Part of a small language model's weights: learned positions.
Each number is 200 + 30 x the weight over its row's rms, rounded and kept within 0 to 999. Layers, rows and columns count from 0. The size before them is the row's rms in percent of the matrix's.

# layer 12 MLP down (transposed), 512x128, rms 0.211, rows 302-327, columns 64-127
095,188,215,168,194,215,153,179,158,157,202,204,202,224,235,189,247,221,232,210,164,172,204,150,228,213,210,201,156,174,175,190,227,220,193,227,160,191,191,238,233,178,201,213,148,171,208,183,227,230,198,197,189,150,156,176,198,217,204,250,201,225,156,209,199
090,220,237,236,124,202,195,150,143,191,180,261,211,172,157,209,176,195,193,190,167,190,214,204,217,187,161,228,231,199,188,195,214,197,225,157,141,227,187,232,186,202,188,174,183,200,144,172,139,124,223,209,236,212,215,209,211,164,215,213,232,217,220,193,196
099,224,182,206,206,191,226,179,217,109,226,188,195,174,231,188,156,186,176,171,206,205,236,222,194,249,134,173,224,181,216,185,200,206,156,204,216,272,273,177,209,248,203,175,192,200,192,168,206,163,203,204,231,187,252,175,175,217,185,221,195,189,186,231,268
095,253,145,192,183,181,209,178,235,195,128,240,191,267,152,162,183,139,222,203,156,255,176,203,242,196,198,205,156,161,211,211,209,196,201,238,216,196,231,199,225,205,221,160,148,202,184,182,206,239,161,226,221,225,168,201,217,227,252,149,188,196,157,171,148
100,215,212,193,142,193,147,193,214,193,232,161,185,219,151,149,179,179,169,182,148,181,221,165,149,220,214,255,190,225,198,233,213,220,178,183,226,212,186,178,115,232,144,232,189,195,210,220,183,167,189,175,135,199,155,216,240,223,218,212,163,195,126,200,157
077,175,229,228,190,210,222,148,200,210,189,207,205,158,192,182,274,238,218,180,231,193,160,197,164,223,164,223,189,231,248,204,260,181,204,252,131,216,186,197,261,227,174,226,169,186,202,251,208,237,195,248,173,204,190,251,185,215,208,196,203,236,152,129,195
100,215,209,203,149,257,227,173,219,258,221,241,243,183,199,234,219,189,181,131,251,184,158,261,244,210,197,188,205,195,180,230,178,165,208,198,205,163,225,206,166,227,200,202,196,193,187,203,176,246,191,169,195,222,217,161,241,175,170,216,245,243,138,178,272
101,240,199,211,175,219,179,230,201,178,204,220,152,159,209,226,282,147,213,185,220,154,137,203,172,222,209,188,194,209,228,202,137,181,272,230,152,209,212,180,181,234,209,243,157,236,191,184,181,181,190,193,164,158,224,202,249,195,189,222,124,228,192,262,211
099,191,159,229,227,191,251,238,249,207,221,173,220,189,226,231,213,235,164,151,196,221,215,197,212,265,211,169,181,193,223,202,194,174,162,198,242,209,187,194,210,270,186,213,226,229,223,220,194,219,155,238,204,197,209,198,191,189,205,153,192,189,183,204,175
109,149,186,250,194,237,207,196,175,208,163,242,141,213,190,214,210,191,180,176,231,170,153,215,238,194,212,265,225,194,259,264,200,217,207,205,264,163,256,174,192,192,219,197,236,209,208,191,195,160,209,176,165,200,167,205,175,187,196,174,222,206,210,206,222
091,197,174,201,251,206,220,208,221,195,195,200,163,207,221,192,142,181,223,148,182,167,136,201,148,180,192,226,221,173,235,194,170,139,227,205,220,202,185,225,206,212,192,175,149,252,182,178,205,241,176,174,223,201,205,200,240,219,221,190,207,168,270,189,172
097,202,202,203,160,190,229,208,176,186,196,221,206,212,168,162,226,196,202,202,206,210,199,109,220,201,174,178,159,173,221,170,224,150,268,266,193,231,252,191,235,133,172,186,200,140,195,188,149,214,226,202,206,202,188,214,183,175,142,208,207,170,181,180,177
110,177,251,229,244,208,208,182,218,199,213,151,216,172,237,207,148,206,210,167,227,196,205,227,201,138,184,198,236,231,217,191,198,163,254,191,201,216,263,228,274,217,242,197,209,179,206,198,150,187,162,212,197,177,225,209,225,176,114,209,227,214,169,176,157
127,185,166,178,163,242,198,229,179,229,148,188,204,171,267,200,189,201,224,152,221,240,187,187,217,216,220,266,166,197,213,174,191,193,159,221,185,196,223,163,185,189,181,191,133,198,182,238,239,179,197,144,194,231,166,222,177,192,206,173,180,169,160,214,231
102,189,204,169,170,192,177,220,136,226,181,190,195,220,216,196,230,258,163,151,221,217,259,242,178,234,241,221,202,157,192,196,190,169,193,198,194,214,156,257,139,224,200,203,182,191,222,211,178,190,211,198,212,139,185,212,216,251,155,225,211,240,194,216,260
101,213,148,198,233,152,200,180,187,210,166,190,232,226,181,182,226,193,244,236,193,194,152,189,177,262,173,209,175,194,283,166,210,186,170,281,236,237,188,194,188,188,202,238,175,193,221,245,218,175,201,203,165,223,207,229,253,194,218,130,183,181,195,150,191
105,204,219,183,239,194,247,241,233,277,216,171,198,195,211,182,212,227,197,198,197,223,245,250,204,216,212,196,189,215,180,237,164,153,180,203,170,172,194,207,230,168,215,185,187,251,219,142,153,183,180,124,173,196,180,208,198,227,229,200,202,201,216,226,233
088,166,174,220,173,260,241,222,192,215,196,162,167,222,198,169,196,250,181,241,158,239,171,161,237,248,241,202,173,252,227,287,213,193,187,216,173,221,193,195,160,223,223,240,230,183,245,191,187,231,252,214,213,201,256,177,161,214,191,186,199,144,179,186,207
085,152,163,231,189,285,191,228,154,179,149,175,215,242,173,165,256,208,204,212,214,219,176,209,183,230,207,226,222,214,137,251,200,178,207,203,223,214,208,214,219,172,226,196,162,176,175,196,186,118,152,150,226,196,167,192,188,212,172,224,196,175,180,157,197
086,191,244,210,204,179,230,184,147,241,256,191,213,247,185,219,139,226,209,207,215,188,202,176,214,211,213,210,191,215,180,162,185,186,185,255,172,204,240,180,168,209,223,164,259,244,148,158,174,231,163,186,201,180,172,225,236,216,252,202,193,161,205,189,216
129,203,213,251,168,187,150,195,184,202,254,171,140,267,222,212,200,185,203,205,240,183,171,166,161,210,194,200,187,220,165,216,184,239,230,219,203,210,227,184,203,223,226,206,203,209,183,211,235,214,178,286,196,170,222,194,224,189,188,123,189,174,203,211,236
087,190,227,226,197,247,197,235,218,222,204,124,250,246,167,165,189,232,177,234,191,193,218,240,181,181,196,165,264,197,259,167,181,165,195,191,199,218,120,219,200,139,184,209,194,214,256,159,196,199,238,195,186,163,223,201,163,183,177,201,214,240,169,204,227
110,189,227,191,233,191,220,188,211,225,241,194,175,232,216,164,166,219,247,203,193,162,217,233,211,161,239,209,216,187,170,183,188,224,221,184,237,201,204,160,159,198,258,215,183,205,312,160,157,233,209,253,191,237,257,202,207,165,205,207,187,179,199,220,181
106,167,194,209,133,226,134,237,207,175,150,209,212,190,201,246,172,212,146,172,209,221,160,220,211,258,219,193,174,227,144,250,186,258,202,168,198,185,220,227,221,227,177,248,212,244,182,189,129,176,159,196,180,221,198,205,227,207,197,191,222,228,203,176,242
091,175,159,183,203,175,214,206,201,205,197,155,224,244,200,129,214,201,198,174,232,232,183,191,187,244,206,272,226,225,202,195,188,187,240,134,219,209,218,217,236,209,201,162,176,173,185,267,219,160,195,212,196,201,176,222,172,191,264,257,220,235,218,208,170
105,200,214,205,154,175,210,213,203,195,232,173,203,201,106,204,241,207,246,183,202,247,215,176,178,262,195,192,203,213,171,191,232,187,171,238,178,204,212,219,218,216,239,228,130,179,209,192,200,195,152,240,221,179,190,175,212,138,212,169,197,214,181,165,196
# layer 12 MLP up, 512x128, rms 0.271, rows 303-327, columns 64-127
093,194,186,204,184,179,186,258,261,200,214,221,210,185,227,161,208,163,232,256,178,265,154,205,212,213,214,193,189,165,197,217,239,204,169,189,203,226,145,234,228,171,244,215,161,208,142,187,186,219,205,226,189,200,181,139,192,185,242,210,235,224,197,178,214
112,162,222,179,147,208,192,227,188,187,228,236,193,201,224,191,211,227,154,209,202,205,233,153,163,199,182,210,201,236,146,273,237,195,192,216,168,218,208,245,156,278,194,231,212,227,183,210,270,166,208,184,201,139,201,202,246,181,227,163,159,311,217,197,187
099,189,195,121,251,229,183,223,247,169,187,179,164,227,142,223,203,240,171,197,202,188,185,164,229,180,233,218,171,187,199,181,160,170,189,204,157,181,220,178,184,207,235,190,175,239,206,219,234,181,213,244,172,116,223,229,225,199,198,216,220,210,201,194,163
099,151,193,159,193,208,232,229,197,162,211,194,152,229,231,161,160,218,205,185,193,218,155,193,185,248,223,215,195,150,176,175,211,229,176,212,211,234,196,170,174,175,229,222,242,201,134,249,178,220,186,164,193,245,193,204,88,213,202,236,203,199,177,243,157
088,235,185,177,146,246,189,201,223,205,242,211,200,187,210,178,180,138,147,190,188,214,169,206,229,208,245,209,193,218,141,191,207,178,203,178,210,193,198,221,139,168,247,173,188,225,198,163,167,189,204,226,226,131,235,175,176,215,216,207,173,186,308,278,210
098,211,196,183,168,193,213,228,201,181,232,156,172,115,175,146,175,200,170,182,227,182,192,223,245,163,219,193,154,185,161,264,166,177,249,209,211,176,159,258,150,207,208,166,214,239,201,257,213,162,189,215,187,207,113,178,146,220,224,198,183,232,211,187,198
091,144,247,225,233,118,217,211,215,223,207,197,236,190,213,221,224,184,186,153,208,143,180,191,198,235,187,166,164,194,175,235,242,191,190,133,201,213,187,231,191,189,231,204,168,199,243,203,258,199,230,199,233,155,231,121,198,249,183,248,234,174,180,188,162
096,204,173,234,173,173,207,192,211,217,230,201,167,217,167,234,188,214,253,185,198,218,183,154,138,206,174,185,179,181,185,212,214,222,235,139,213,243,193,194,208,209,185,257,216,202,183,213,264,201,252,209,213,211,151,216,206,160,179,270,172,177,211,187,159
107,239,233,167,173,220,228,207,239,210,240,263,216,221,201,190,183,210,189,203,181,195,182,169,193,226,158,271,217,222,234,274,190,215,245,187,195,181,183,239,183,238,174,230,210,189,206,231,254,187,208,143,193,224,210,183,170,231,187,198,179,160,219,179,173
090,197,213,187,180,256,207,200,178,189,137,171,214,203,208,186,211,193,211,198,198,221,195,207,280,181,206,181,172,123,236,218,228,166,171,217,198,168,227,231,212,118,202,148,182,172,214,256,203,188,220,210,193,195,164,197,228,225,250,227,238,161,192,191,236
089,217,240,208,165,167,214,210,185,233,204,263,210,244,198,209,231,212,147,243,192,121,130,226,174,180,206,171,185,220,199,212,190,235,160,169,237,217,216,189,207,209,203,221,196,240,259,212,185,186,180,248,209,229,185,131,212,190,228,177,264,294,170,189,219
101,199,222,110,191,195,246,204,198,225,214,200,237,228,177,268,208,192,238,171,210,266,181,248,199,216,169,229,219,194,145,214,207,189,219,169,195,198,177,237,217,177,167,234,207,148,171,226,163,133,242,210,191,202,216,145,210,249,188,196,181,236,194,167,208
115,215,219,154,220,230,221,233,209,211,152,194,233,221,222,162,209,234,308,236,166,204,192,141,194,174,157,184,191,227,245,199,167,217,219,161,241,175,178,167,193,210,200,186,204,264,203,229,216,200,224,165,209,206,223,165,187,157,156,228,225,187,190,216,171
102,230,172,225,252,220,256,229,209,213,206,207,217,154,158,160,211,233,245,256,141,209,245,173,272,179,231,204,173,237,213,188,224,204,209,212,228,194,269,161,149,219,215,196,199,200,173,228,248,230,175,186,231,181,204,224,230,184,185,209,194,188,277,206,172
097,162,170,192,173,225,209,189,215,195,247,177,207,182,212,244,181,202,224,179,166,122,182,237,193,210,189,199,199,221,228,223,184,270,221,157,237,164,244,261,188,212,179,165,187,213,194,206,155,193,205,173,211,193,195,156,207,194,214,281,228,207,216,204,178
099,196,204,210,145,214,205,204,217,177,255,180,192,197,232,192,213,174,173,258,219,229,195,241,243,189,248,211,207,230,180,248,163,177,194,161,223,190,211,176,166,231,169,232,229,191,200,189,141,219,197,175,229,231,158,201,208,216,202,237,232,132,218,193,199
103,248,196,179,186,209,172,204,236,258,210,180,194,229,175,206,203,181,159,197,198,197,220,142,174,229,207,181,138,205,200,238,217,202,173,220,189,148,207,167,172,219,188,224,204,145,158,241,187,193,152,167,223,185,217,179,169,203,192,156,212,256,203,192,222
085,234,200,165,211,104,187,183,246,241,143,177,159,237,196,205,248,193,189,204,232,212,216,186,227,180,183,205,156,155,208,231,144,186,218,196,194,215,257,191,166,236,195,250,200,253,253,191,173,210,207,264,194,203,233,162,175,131,237,209,239,152,155,248,219
092,217,236,176,229,249,242,263,255,190,200,174,229,157,207,166,161,211,170,221,252,208,269,144,209,240,168,195,209,198,162,188,174,203,153,167,247,229,231,221,173,148,225,253,236,162,183,205,211,207,181,242,155,228,189,168,217,150,216,199,225,234,205,211,233
115,228,223,193,171,207,212,196,224,209,222,223,185,220,233,213,229,165,202,139,187,217,186,222,255,198,226,224,186,138,160,208,158,193,208,257,224,228,257,222,208,244,219,173,194,189,154,202,235,261,209,225,199,189,168,229,213,231,250,225,201,171,187,209,238
085,183,213,177,202,117,190,196,165,229,117,194,168,211,202,209,208,223,247,186,142,185,197,204,159,199,231,210,190,205,180,224,211,180,244,219,220,210,203,176,188,224,171,158,154,192,221,199,170,190,274,211,165,205,227,175,159,251,256,206,198,199,190,186,176
115,218,204,232,221,244,218,200,214,204,207,198,204,204,266,207,208,156,199,213,193,165,203,204,231,180,194,185,195,220,187,214,233,285,200,152,245,217,232,240,190,176,222,168,221,131,198,168,258,255,215,154,183,181,183,193,181,195,196,169,179,208,238,238,220
104,206,227,122,167,199,229,262,199,160,226,176,229,185,155,237,181,170,189,233,199,204,177,201,185,222,218,234,200,208,103,180,213,259,236,263,181,163,203,204,205,156,222,209,160,199,164,229,175,190,185,254,164,178,249,195,187,212,158,207,187,231,223,177,205
096,197,235,239,137,205,201,194,226,170,223,175,245,125,194,203,148,167,240,202,237,191,168,118,229,230,160,184,175,205,182,211,216,175,172,215,222,220,207,218,203,174,160,271,219,227,180,176,214,195,217,167,232,202,202,248,165,155,212,202,206,168,191,140,180
094,209,202,181,218,210,203,178,140,207,182,237,149,198,268,243,177,166,243,165,208,216,259,230,239,230,194,175,213,218,202,203,189,188,151,206,259,204,152,219,190,172,155,192,188,263,137,204,292,211,174,185,238,220,224,151,194,219,195,157,203,184,234,255,212